From a checkpoint of a small transformer trained on Wikipedia: tied embeddings.
Each number is 128 + 24 x the weight over its row's rms, rounded and kept within 0 to 255. Layers, rows and columns count from 0. The size above them is the row's rms in percent of the matrix's.

# layer 3 attention output, 384x384, rms 0.0644, rows 109-133, columns 128-255
size [ 99  96 101  99 106  97 102 100 101 102  97 103 104 106  93  98 102 100 100  97 104  99 104  97  99]
[[153 125 137 145  80 113 100 111 175 141  91 138  96 135 171 133 172 162 187 138 104 124 141 130 115 112 113 131 206 111 167 138  74 124 152 105 145 115 161 115 113 144 128 149 135 116 132 136  99  80 126 138 122 183 151 161 102 118 152 166 173 137  89 122 144 119  90  92 140 148 128 164 128 130 131  90 146 109 119 123 146 141 135 120 123  92 131 124 132 143 148 165 109 123 110 121 153 171 108 146 131 119 144 154 135 143 178  77 138 137  89 157 106 165 117 151 134  86 114 187  95  78 103 103 155 100 111 144]
 [124 155 135 109 119 151 123 167 111 172 173 141 130 132 106  99  86 145 125 101 131 125 137 122 152 134 108 135 173 131 139 126  83 119 131 119  82  89 129  90 139 126 172 105 119 112 102 141 105 125 132 121 131  97 149 149 148 122 132 121 139 131 107 142 149 122  76  81 159 166 153 151 176 146 149 141 142 114 109 139 115 100  96 121 176 125 123 125 132 113  97 134  77 142 131 118  64 132 114 108 157 155 152 110 120 140 117 132 171 111 105 161 122 133 132 128 122 132 105 128  86 150  94  82 152  99 151 139]
 [168 100 108 151  82  95  93 139 136 131 185 118 129 104 165 141 101 145 107 112 130 125  91 122 112 148 131 100 158 134  77  95 134  89 124 139 114 156 120 129 154 129 159  94 119 168 141 119 124 154 125 114 156  92 159 111 128 149 118 111 146 116  74 138 196 159 114 113 130 105 146 170 122 115 115 124 116 135 121 108 126 112 139 118 138  74 136  94 120 151 125 119 124 125 111 118 104 138 171 133 129 112 125 129 116 145 112  79 115 144 138 117 121 102 108 135 130 130 116  74 140 106  95  91 107 147 160 136]
 [147 158 140 196  75 113 126  98 123 129 106 133 110 161 160 141 123 120  88  96 148 149 141 141 132 112  91  94 122 115 134 103 121 110 106 118 111 182 134 155 111  68 109 100 142 106 129 113 152 127 112  94  92 119  98 144 123 145 126 120 141 150 146 180 151 107 133 114 127 147 118 137 130 106 158 163 142 125 125  94  80 133  90 170 133 108 128 122 129 118 140 129 127 132 161 171 101 112 126 112 140 173 136 137 146 143 173 135 120 136 151 194 142  96 142 134 152 127 164 143 149 138  90 127 133 145 108 141]
 [164 116 134 145 146 193  92  65 115  84 154 147  88 104 114 109 120  90 131  89 130 140 119 114 128 140 214 166 147 165 148 154 137 145 126 151 135 104 103 149 128 183 191 199 149 123 111 165 142 138 152  85 167 118 198 133 165 149 109 145 116 112 148 133 152 168 152 149 126 149 111 162 108 126 172  94 147 120  92 145 145 116 131  86 115 111  93 113  96 105 135 118  90 142  85 106 119 139 113  94 120 142 171 128 118 124  63 150 129 118 139 138 123 132 132 110  93 149 183  82 134 158 139  95 129 110 116 133]
 [158 111 138 116 147 148 138 120 166 139 137 177 116 159 145 116 104 145 102 139 123 140 123 124 121 161 110 131 106 156 155 122  91 150 134 126 126 141 167 158  73 146 156 146 145 104  99 109 154 119 136 146 117 109 122  96 109 120 147 112 103 143  98 158  96 101 130 152 147 180 121  95 107 124 208 127 147 110 131 166  93 133 154 153 124 154 140 138 100 106 125 127 169  90 120 169 180 145 196 141 127 168 138 119 157 131 125 154 197 139 145 105 156  85 145 101 105  92 122 126 169 119  79  75 133 120 134 124]
 [128  89 119 132 138  90 120 163 153 104 122 171 106 137 152 125  85 141 122  73  71 178 136 135  86  98 148  84 164 145 167 115 134 106 152  87 127 109 133  94 126 114 118  96  88 111  80 129 119 152 166 115 107 144 131 120 128 146 133 151 100 113 117 131 115 114 164 134  83 104 188 147 184 171  91 119 166 128 138 132  84 123 128 136 125 113 111  70 150 110  99  71 165  87 147 137 121 128 142 139 141 171 182 140 137 102  78 134 109 115 135 156 136 100 132  75 153 123 162 144 101 127  88 113 107 157 129  76]
 [ 98 137 111 135 112 117 146 143  52 142 132 115 144 164 167 148 102  79 149  86 127 167 109 151 110 154 152 139 131 110 151  92 144 105 128 145 115 154 116 107 136 131  91  94 131  84 161 113 169 144 155 152  86 177 149 194 110 131 138 116  90 126 121  90 135 128 111 100 108 133 104 180 121 122 147 123 168 114 132 120 133 122  83 169 132 130 166 101 139 136 124 149 121 103 116 145 150 131  91 188 122 144 112 128 147 169  95 134 123 143 137 138 114 111  85 103 129 129 154 125 105 104 129  79  99 146 103 129]
 [132 110  89 125 154  89 135 170 118 136  89 107 121 143 102 111 121 115 105 137 105  97 112  75 139  97 147 104 132 117 105 183 107 149 115 141 159 127 115 129 115  85 152 154 115 144 134  75 133 132 121 132 141 132 171  98 112 125 159 123 151 120 126 143  82 149 151  99 103 106 124 168 106 128 172 101  89 160 110 127  89 107 129 149 129 150 122 139  89 140 157 177 114 117 100 105 101 175 120 114 133 135 134 122  93 141 123 141 122 123  84 153 121 127 145  97 149 105 140 155 109 101 141 139 128 109  74  66]
 [118 181 106 146  82 160 170 160 138 136 133 109  66 103  96 119 194 181 164  95 133 108 141 157 122 125 157 145 149 113 128 114 131 139 157 150 140  65 160 123 135 124 116 134 106 163 109 143 155 129 133 141 135 173 108 115 141 127 129 122 110 121 154 133 138 138 142 172 130  72 147 164  96 171 161 149 145 117 111  74 144 108 114 163 128 142 134 180 158 172 128 123 148  65 137 126 122 143  98 125 105 131 137 135 137 172 107 134 116 150 101 157 131 168 150 151 112  87 165 126 148 184 131 110 109  93 153  95]
 [ 90 115 101 159 134 104 104 114 114 129 122 114 126 106 122 130 141 140 129  66 170 169 173 115 157 119 131 107 172 141 143 155 149 103 152 115 117 137 154 118 161 159 136 122  81 116 155 120 119 111 106 159 132 141 183  96 121  85  95 126 120 108 150 138 146 151 120 105 139 148 176 162 123 132 116 156  65 159 131 112 125 175 129 138 150 130 146 120  87 120 147 148 118 127 137 141 117 176  91 153  96  91 121 104 170  96 140 118 101  95 164 138 151 135 137 117  94 147 128 144 133 144 129 132 159  85 131 119]
 [ 73  97  97 164 134 154 133 123 117 129 110 123 135 126 120 153 129 123  69 118 121 137 160 143 111  83 127 152  94 144 149 142  98  92  83  84 141 150  86 127 148 119 101 131 115 119 112 132 124 122  93 147 151 106 156 134 119 135  97 174 120 104 166  93 118 129 158 108 136  92  97 161 149 105 122 130 108 123 164 165 119 186 160 103 113 128 150 152 150 149 125 128 141 143 163 129 118 169 108 184 103 108 110 100 141 118 157 177 126 102 144 137 105  83 132 144  82 145  91 131 187  79 135  91 159  90 139  82]
 [134 136 144 131 126  97 144  92 139 142 116 119 112 163 166 118 124 184 132  87 118  91 105 178 101 104 113 162 101 166 155 124 128 167 125 104  90 121 131 156  99  85 135 125 118 131  98 126 126 119 114 143 109 109 113 178 127 148 111 122 140 137 139 138 150 112 183 130 118 125 128 138 164 161 140 133 112 170 124 129 123 132 110 121 126 130 137 154 170 143 156 139 135 147 141 102  84 150 118 190 144 123 131 151 110 154 136  66 174 117 117  93 151 143  94 141 125 156 167 124 114 132 155 129  96 103 175 112]
 [139 118 125 141 144 100 107 107 160 123  91 128 119  87 119 114 140 128  87 117 108 151 141 134 117  90 133 110 110 118 105 119 142 132 114 122 147 165 111 122 136 126 111 128  94 133  99 114 162 102 144 119 121 137 141 178 156 147 159 154 119 145 156 115 130  77  97 147  81 132 113 123 139 107 115 124 100 110 125 113 125 127 141 147 151  85 110 138 118 133 154 160 134 173 115 122 153  94 116  82 114 137 134 174 148 105  86  85 126  81 121 145 124 175 145  76 195 126 140 186 138  97 151 114 104 148 105 117]
 [182 117 166 115  86 114 102 132 127 100 138 156 117 138 130 124  92  87 121 139 130 124 103 131 187 105 110 148 144 100 149 121 128 160  94 116  99 116 138 121 131 185 143 112 113 120 150 111 124 136 132 156 114 124 103 106 138 105 192 142 107 122  98 154  95 103 165  71  93 160  87 109  82 143 126 125 131 202 121 121  91 137 115 145  99 115 109 107 105 123 112 119 140 142 147 131 100 113 101 185 105 177 131  58 137  69 112 112 142 138 130 133 129  97 161 121  89 157 139 119 103 111 116 118 149  61 132  76]
 [128 162 106 134 100 136  99 112 155 190 106  83 133 178 106 105 139  81 145 154  91 150 120 114  86 159 123 135 133 167 159 165 140 127 125 114 135 107 122  90 152 118 134 163 116  96 106  97 123 122 113 115 112 149 138 111 117 130 107 127  98 133 109 130 152 137 129 112 145  73 162 128 118 107 126 116 127 184 143 107 164 152 189 139 139  69 104 132  99 126 131 114 126 161 109 165 157 139  79 145 109 142 108 132 133 109 207 111 116 132 190 136 122  69 109  62 123 114 107 109 133 108 108 163 121 109 161 156]
 [151 132 170  92 126 100 133  72 145 150 137 160 132 119 104 148 131  99  93 124 144 145 156 122 171 107 132 116 144 118 126 115 133 104 112 102 141 133 150 160 144 140 105 157 132  70 114 148 136 166 139 128  98 137 132  91 132 164 170 114 128 151 152 112 157 205 146 200 151 170 176 152  30 130  92 137 163 176 143 167  81 129 158 116 135 119 164 167 129 150 135 111 109 100  84 157 103  90 155 133 146 128 142 156 103  89 121 139 119 152 152 118 149  98 156  74  90 161 116 149 124 117  90  78 144 133 127 135]
 [121 167 101 120 113 166 149 114 113  96 105 119 154 123 117 113 140 102 135 136 169 124 152 143 119 181 165  82  85 181 109 176 132 141 127 112 140 105 120 113 143 168 151 134 130 140  99 105 143  95 143 140 121 113 115 100 142 126 189 178 113 122  85  86 158 143 132 168 106  97  99 115 127 129 145 128 124 149 107 134 124 119 110 165 124 184  97 131 120 124 142 130 115 130 131 132  67  95 169 121 118 133 152  98 119 113 151 123  86 127  88 123 118  94  88 108 109 114 148 132 145 122 114 164 138 141 155 155]
 [123 119 112 120  94  77 117 142 121 128 103 113 146 124 152 125 112 109 177 129 144 126 118 201 156 161 160 149 107 124 133 143 164 156 136 100  87 162 126 138 111 106 149 129 101  86  97 107 125 103 114  76 134 136 122 120  95 139  83  76 119 117 120 162 123 186 124 145 161 160  95 150  89 125  95  98 106 102 189 119 154 101 123  97 143 126 182 132 127  97  73 146 117 149 142 143 133 123 155 124 116 176 146 155 131 132 167 121 125 118 129 138 100 135 117 120 108 167 141 126 105 108  81 194 129 194  98 161]
 [133 111 141 121 168 113 137  90 155 108 109 162 129 143 111 198 132 129 106 136  99 172 174 108 132 166 116 143 180 158 115 111 125  80 151 118 132 140 110  94 133 103 103 169 124 165 164 129 159 124  87 110 109 100 115 179 112 133 137 116 178 127 109 145  96 118 138 131 119 140 136 117  95 157 133 124 137 122 144 161 116 149 141  99  78 141 181 128  87 137 118 133 170 139  87 178 141 130 174  94 136 171 136 128 146 124  88 112 110  88 123 151 161 157 100 122 103 119 114  74 126  94 172 113 124 165 139 124]
 [133 152 125  83  78  93 133 138 128 115 137 147 119 150  95  86 128 118 129 126 135 100 150 172 101 152  58 125 112 122 137 103 149 174 147  81 163 121  89 102 109 142 140  93  85 127 125 102 106 107 151 165 139 153 153 111 160 108 134  97  88 110 125 124 120 157 136 124 175 139 115  40  91 144  84 152 101 128 120 130 162 134 105 127 121 176 132 129 110 166 127 100 138 123 101 118 109 133 116 101  92  93 139 176 157 141 140 108 142 168 144 137 135 138 173 144 119 130  91  58 152 130 149 109 167 117 144 155]
 [138  95 130 147 126 109 135 134 111 126 110 147 164 137 120 178 143 121  81 166 147 109 128 137 118 144 140 160 121 135 103 148 122 158 102 178 143 142 149 140 167 132 107 126 129 113 100 142 117 140 169 134 107 130 127 159 120 161 157 157 144 107 136  81 129 116 119 121 149 111 132 143  97 140 136 117 167 177 115 124 141  57 152 150  55 163 116 104 164 103  96 150 126 156 116 162 105 133 126 131 162  95  67 128  98 150  95 115 175 152 162  95 126 155 101 120  92 131 129 126 112 132 129 122 132  91 105 109]
 [150 158 144 155 100 112 149 142 109 122 156 104 115 121 151  94 136 104 131 119 167 123 131 142 134 101 132 149 151 116 148 128 123  99 145 137 121  84 144 125 146 102 126  99 150 132 108 119 134 102 157 121 101 157 141 123 130 173 117 125 102 186 172  81 176 128 125 130 126 192 153 120 128 143 181 111 164 155  86 115 171 171 138 127 123 139 127 170 139 109  96 166 133 145  81 116  54 175 136 135 154  73 144 109 148 138 109 132 126 137 136  72 103  81 129  90  95 183 158 148  96 152  87 169  90  53  70  82]
 [156 128 127 107  93 146 107 145  88 128 116 125 107 116 119 136 107 147 140 122 156 109 117 140 145 142 125  93  79 123  98 131  96 129 146 115 113 169 140 123 141  71 152 133 165 116 115  78 133 105 140 133 175 143  99 120 191 106 107 124 148 148 148 112 183 156 176 118 162  99 128  96 127 124  98 108  81 182 187 100 140 102 146 132 126 163 164 126 128 119 134  96 195 120 100 129 181 113 120 127 132 117 137 103  93 160 128 180 125 150 112 153 145 159  99 116 131 124  96 114 124 116 167 104 126 106 161 136]
 [120 112 145 182 131 112 156 120 136 163 109 148 119  98 171 132 105 100 104 157 115 144 124 129 105 128 155 133 152 136 100 154 112 146 170 179 118  93 150 151  73  92  91 148 130 136  86 185  89 168 150  99 101 149 144  97 188 126 160 126 142 144  88 154 112 100 106 106 157  98 163 148 133 134 143 129  83 108 164 121 144 160 127 155 191  90 170 165 131 144 159  95 142 147 116 139 153 152 118 134 126 113 113 166 153 107  95 137 156 153 119 158 177 130  82 113  96 128 157 182 115 107 191  67 160 134 107 108]]